From a checkpoint of a small transformer trained on Wikipedia.
Architecture: rotary positions, no biases in attention or MLP.
Each number is 128 + 32 x the weight over its row's rms, rounded and kept within 0 to 255. Layers, rows and columns count from 0. Numbers have three digits each. The size before them is the row's rms in percent of the matrix's.

# q: layer 5 attention query, 64x64, rms 0.167, rows 0-51, columns 0-31
# k: layer 5 attention key, 64x64, rms 0.195, rows 0-51, columns 0-31
# v: layer 5 attention value, 64x64, rms 0.197, rows 0-31, columns 0-31
# o: layer 5 attention output (transposed), 64x64, rms 0.18, rows 0-31, columns 0-31
q0 086:142128105145152182101136130145110158112097175129096135138095160109085132171138120054107104164130
k0 082:089138096132198132148126123089165098180116153149142131143107105121129099118181132145132164144140
q1 075:083090060115103073102113123115147190183119063125126124125143136084090122165174125119191097080150
k1 057:150171116119157154105146116095078082107162170119128126129144134117161153148133123144160133091170
q2 073:106133161164145130170085118162139139089064186164101112138090144108174122153108138093124130137143
k2 065:125123120099113154179162095091100157143141138154067104114071051139077110079160156136106171146165
q3 089:080161060117121082209094131127112141197160057100137119152147165110158123115133132174118181103169
k3 077:123129121118133167141128102120094144095100125100125149109159127126143180102105141153054126106094
q4 095:171095114094087124105165189133112127166190080126118141129104104179084165136085085178144167104150
k4 082:100175126138110176132118107129129099134094167117206167139161154147138084150111130095158104088153
q5 084:171048197111089166084164176121111131098129123113077149097128110124114111155140123158141072136091
k5 074:178150122150159150092116053143159103164102181168195132089143157146087135131118131120142119122149
q6 076:100135055107166159144128134153121155126097157061149140138150137145155110192143155164159094172145
k6 091:158091130131144128114130097142180103190149182151142103140136105130137123119150136099168088089150
q7 102:110128110119150150143150095085146112043124149145114144116104112145121133178140136114106125170089
k7 095:144156142146106147162131102096117100153130140132106101142125059133083094078140167157072121115137
q8 084:139163161117197111166153133091153140117076144082122097139102130114088120091099131068106083145108
k8 097:142175165104107112097171092167132149154075092108136138096117150185202138116116093155129140153168
q9 112:124094095178157116109115112109125147148163141081109135133099151063129110110121091115107143123073
k9 106:112122104119022100119151125106129152128136091113134166158110153155115082200143080087092134123108
q10 092:183130156158134104128086159183095127112097164127099166124089132153156151118081121115087092136149
k10 116:133176151100124064163141123185116208135117090135172145143139209118158125200129107117187150066147
q11 093:087059119070089162099175172157145140093141044084131120146156139138114168101135155126169117107182
k11 088:136130116160071176124098123053174053092149130099114115106174096102105076116160134087057147130088
q12 093:044134109135175086120085093126097100059105159112107113177160111096126114156151141059114132173074
k12 096:115128120110114153120106159109112138012169107147174129120125110168149084090087098154106104135128
q13 116:061110149144131127041144126094155149134155116145134111139186133108151109143083106146154112071137
k13 134:079142082124119183133108104150104106138110118114141122092153119147104078166095122136064142115156
q14 098:079155077147136176136109179077150147180135112088121097113121124129180113196164138130131154152091
k14 128:118128139177092169160154105090178037155115125096117081124135056155097097113153171121092112162119
q15 103:121135083098099127130157178131085095080106110138182120116114117155105137143152126184109139186090
k15 118:141057167102122166070133058125153164104140195154157133134110123099137170104105126099139063147104
q16 142:185135176148148156130190157146197147115150164171086151127131146079176101145108131079116090155126
k16 139:109144142144114046125109179126105187163158125164135126207168152109143109137116128159139208141151
q17 115:182057143165071154103148175129109110148163094136155156135097121119119141111102122131084142114140
k17 111:138124129103072143121132121056122140111161107132125126118157092067162105144129106139090103127064
q18 084:110093116208162185071100157110120111102152113111100152092128113155152117157075091121077098107147
k18 151:100111143134177109142125134174151210151186110141084158155140156146160123092129126171153126107137
q19 119:079089103137148089148121209128137154163133075120118160138140168098154104095099107142161204068144
k19 089:064110110100094142125090139118135142182158158138113121131185117155172146149075152166124140087198
q20 102:067134090137127152082144122102187112117149121177133132080125141129202074111147191168088121109138
k20 102:085127104157123136176064078192097161147106089129094184124156120143155155132108119112152162119088
q21 090:130132164147124136072067117156151123167153086098128134131194108153121141109075160148118151119201
k21 111:096085069106169106114149122127055154143165168182155124122152127125155111120093057129155143131184
q22 088:135107151151081142131121255168122171116136127149087096131094172127174179113081121149127087133179
k22 087:099127085123154134153168104098189130095102096123136144139095110119184143094149100178174124074144
q23 103:144120118152104150110142054138150146132121117156104137148138107108157097119169161171161182058122
k23 099:119169135154099132168097121089084115090158116069110167172122116156081120121149136128080178166136
q24 116:152124202142157114132149126176057150168092143095146101156104126172165133097134166155149148127122
k24 123:121163102142146099103161154192158168099131146143098108152127114139147168141112137109085069141121
q25 127:142116157095081154169145130137119156109140121142084168104116088139163132207160143156105130168066
k25 120:132120156153156099119111106143114150134152104134117150141091103132119157067144130174130123103087
q26 106:117130116164188112129117142097171105084147175151073129116118102081139119191103141138115082165105
k26 100:176115204069133132105163121136133172176160097141146125136083144155105130143154108128169190125105
q27 119:160087149095072148114117126139143112105096076111120100142139109114050202121146169068100135106109
k27 120:127093167147120154135156148156103110138096098086158130087152150124121104112136139131089160182167
q28 108:060210138158185102180071062151175135139101130124152133153135093153120110101120142165128100142106
k28 086:088082114128143152115167118112181130129163121106097077116131102120103159133153108140120140113120
q29 112:111113151152099132144132130219109195133121077153149116155145118080141116096159152132110096074125
k29 098:125093096112172109162132109145112183106029136115141167094105057148138148134124161131107090073112
q30 109:156187038100128145094137094150162079150084131142121089192115151149108149224126087121127171130200
k30 099:132132111158126173105133191086134108170144162081143119083133112179166047119110103115099097159151
q31 110:097106097132119159105092129160157100167124099144114125162123118152103166124115137164201086104132
k31 098:087140128092149174115109179133176111123098178093133133132102160123150113111091114218162152188141
v0 072:141085178122109149129113145123159135178093106120148128085081151149149103126132162169156172081177
o0 092:114147156132153074149103148128054128128118123189121149130155063132120107113105141128079109191131
v1 080:156195131109155049132116134145173092145106155184168152093073154111177152178135109140140119117084
o1 087:160095077051111190104156114112068115049088067128117114152152087123146085132115109100123170105121
v2 117:102112167129138128181161059125151097138101205168108138158118120112138197093170138181118136126170
o2 120:208097135082140078146129156135084169114088146203132159107162098101148100158180137088167162116069
v3 108:152124066124150148066063152113090172117150175068123170208142102168097119135109132134087154167131
o3 107:076148136162187161170122137077185183078167126165156145092073176117091116112118118212140054107105
v4 102:133133080091105089161142105151168138118206139087108142138088088114135112221123142187069146156163
o4 100:190162157098102207123146103127130136106106141162089168122091110134119189113146154143079139158077
v5 086:149155114099116124147140098171083149110139154139133094100141140151103139070081066178123109121116
o5 098:150135158117148102166136116143128081172077201123127152121047120117079127147106138052138106134108
v6 085:150092152076147187152150089144141116091182149118127145101139094055177163178158111134073162118149
o6 094:150137169116128072119151141158160108117068161208162083129150112083128183125182154135155161139178
v7 096:126135099091098189125166238161126123134087145197124130103135129117137132114144112103197110076153
o7 090:164110161049125060133154146065082162100147146094132086138184110119095131115104149100086157124121
v8 082:103092080117120125152215123103126116170059122200122124146107147087136071143147141100124109106145
o8 091:141084198074089145134134154107110118130135119158147108132153133170109112108146146151188184115123
v9 113:122151068096082102112108186128045130109117175171129092063154125100115135130114119084147123092091
o9 118:160109098033098142151162116076102135204087129061149078124093110143090112106133070095113106095116
v10 100:134118126092129121095096133153064162102132100103104109096189109143120080172101134135032121137144
o10 111:099083140117104131132148133138139154138102119077124159063099147094189184112159140133117089104118
v11 097:158164135150148042108134161089153096133103104152112156149099126124167167126111093135176098071090
o11 097:169133111150092154104176176132089177139166080058133122091169128086114114145158149077181114101152
v12 079:134116113120135181190152128132131107099132178131108086128102114081092058135104143097140092121139
o12 096:120094168095142113113131109093108100155156130145152110119164105135198117118132163132188133150150
v13 101:118147110122117176122120122088175145125107093097103151084198108152147171125146121128107132124132
o13 097:170150166084141079127141117200158164131089143118142109125143107143062137125124134139117107131179
v14 084:101142124096131128138152152123150176121117126206125077140099133112141133123130103114077086092206
o14 090:135084145090074117101147136129162141184163156178092168087126113101144095148178181138119111164118
v15 100:139142132135136128078188133135151042135160108155175135153107173185138137108133129165120075136070
o15 109:121040110173166165135112105154089144129138151092140171152180125104112105156102138123142194149129
v16 087:169144131118134098082063097139154084114148117125119124179096142122108156111126134138101151137144
o16 088:114132119139174108120122094168167140163118183131124122091180143072131124077155174111145077124088
v17 104:197164115126138158099137141093107153100124164163135059119145148097108173089155087085152126090096
o17 109:115082067110094142094140108082118145135139125069139122119109119126131109210112176099148115149144
v18 112:173102145128142129077115133149100110098195077073106144119100137194131154143142190189049140139137
o18 120:133141139165162155117143122157143139068086130139104191105158096103169121106030132128156093126173
v19 083:095090200135136128077146170156117131183091135094129109136091182151052099184119146107121108122126
o19 092:149109166095152128107159125103122129090148057097126144122138144130218123126124109128125138145086
v20 123:107075134142150161118123097132127131141125148106140080113156140137150200114100082171142137103087
o20 121:161116129153122082107081122157059146119131181157103119103098156062101117147156095092094091126148
v21 087:172127125124103129112137174126080160118137139072174137177094187137135124174129159125095146100107
o21 091:134146114182134109139122116086108114129137112073074135120101119132100154140181159131159069181088
v22 080:152159138112107152124156129099114120121083132198194149131128153120129169140146125148105037089120
o22 089:144073165140097130181124127131143131115097138093079130090110080113119065157146163112131169171088
v23 102:135151063088169157130122155107179110090170065172162178101168189132077159071139110157084136124086
o23 110:199111125131164114119108142088141200177145157134126096114134090120133166145127133137138163137156
v24 113:134167150128126088087155115085157140228129084185185127064155083139121121064134135083133114087144
o24 125:108109067104199161144133141140172139162135104095122127132142168137091187157156137125127185111148
v25 080:107106107178170147082093119150081113117110104087170151166085126172112155097149166127192127160081
o25 091:180170114174135136188099094086155105110151110095144126195167170119197101089134098147114103125156
v26 081:146119147182126145147164142117179131158123139171108105156096178170134141142129157135113066096106
o26 089:102097139109139137060112177151105126157116156143127092170135175217122102099130070111123117077097
v27 095:141166168111117073151151148124170131176076116165112143064182067086138106150134088142113175106176
o27 091:088135113048100102123125131172076147173129076174132178148093144143143161177140091111158185123160
v28 127:164207064137084098137117049151156107134102096159145128055179083096131190121142132160143097125126
o28 125:162113126018130168191117117170234144182129126114136135149131148095097138130121149103138188145151
v29 085:118152144140096106146149134142122085184073110121136104112137204151108107143134129156121161103133
o29 091:101048122090134116126145105118138132126152085125134149140156193145182089120148128082117199109127
v30 098:130122053088144137124130179070064085154147116181123110158082171130110128152127120151078145110150
o30 101:082069124148084162094131107118142122123146154099115139106140075051183100149136088129115152106103
v31 083:127161161134096086106146155106120098161095174119152121163093104113174089139166147075111103193163
o31 093:095082151154124177167145063124100104078121085128079146131163123142102109158206163126112136111084
q32 129:119150155068105123078159141128115115098161114169131079122118092126104121074169164181139124130098
k32 054:072120081119153105249139203107185153174098120114158102105104175118077091145127139130122115166112
q33 074:143154117076087100117129094141116122058149181198097090117092084110108140152172150184117121138109
k33 116:062161118075096106101131120090101130140187134113125065070133085150120103131171147153148125113089
q34 083:153137186163193122110111116166114101124132134166117187147138145136175134034073137104115129094139
k34 092:163118119118171142179119137147131133113103149120147179081115162111141168158104090135170166133149
q35 096:137121141126167165127120127172143123090086050097095172178179140112133112144111156146121143123100
k35 090:167121139168144190077105173181151126142070144150090132147144119133158158116064103074093121104194
q36 095:164085117150102146128134166096152106168143134174139161093165090166128078123111099133120134103160
k36 091:133118147136135152103110132177128104123117074143120168184184114144119107109107091134140142137165
q37 087:108102059103067130179155123137075170146109140186130112132102181133076119164153134159153127150127
k37 087:196183139093118108080101130155158072098118061150096108117128122185133198098138109137080115139096
q38 088:112128099172162132121091161161125140135105108106106136107081172132128091144113123068167177148158
k38 088:105092150131101165115101100163149175128093113131168159175178097145160156089086134205127163140156
q39 087:161100143121100115113119100153126087166139158085076081123135116149146111139170142091139133150129
k39 084:111137152081127136166124126075175142105108194172115097102168166140079152154165150112136048133126
q40 090:135087133135155082145041143127110139150121073153144104185135132145148138178107152097108196132176
k40 095:147077090119124177123138173131154162109122098050119183092124189116147144147107140165070101120100
q41 103:112137099102108051127111083098174128121122126097124146083089089157194161050136128122078099155142
k41 103:119125159100064168122096114072106091157134123174149049120135055126097112146116136156132194117117
q42 085:157123096139179107153118106195153135144069145174096175153145124110126098136100119057157165132162
k42 089:143125137111152175102112175205149130127120077147140125145098154102185122091142087174147184093177
q43 090:110087154158108139090117072161158170108123119139129197080105149096207172072124148113151158125110
k43 092:186118057123133147131143112160151142102096135143056138168167149103100091091116089068118124105099
q44 088:074115114145156135131148095088117151109091138136164122112117160096126102065179121101106158108141
k44 086:129112103086091163141161116124098139157145140126103110159206135177120126088067166116096110136102
q45 099:154129167112135155128100118088117104199145139150116187127094120160139160117105086105130177134162
k45 084:119098058139102194089146083149097125081138144140139119137165132167124134127159133131133176170122
q46 097:177222142125081109110168066155094146081113161120124083148125152085154140163138159078139121136114
k46 086:091073127149129118163117140151150071151082136160150169149109139140175100126131091144107174146155
q47 082:151086149175165111160123141179151146105079152111102163196100147125183113153092115124132176110095
k47 108:103113152154158143133072126129153166132162136158161140127154144121169155115092134138195141112177
q48 104:121155130134156085197121084136098151176135063155095130106129141100138106154146114074100121092137
k48 105:100113069104103104038138160119132116142149190109131137131133132136121164118162089153136091137107
q49 108:034177144125104108096113149089125093168166110089128156105114138123163083089129141058188087109124
k49 096:134115151130142148132129109109168087119189202045159080179161122172108106148149074174153131159127
q50 102:094094090185117123161073129114137174145128107126066164145151135106168121132152138115080085106173
k50 096:115145130183182085161106133148108111123131102201128135160159141144128091136114139177135140170132
q51 084:110137122115117128140200095134120100080110160142118092168138171177160142154094112119097118147206
k51 109:149151149097114101145137122077085095102106135133162104020079050121126147145113136138120150160070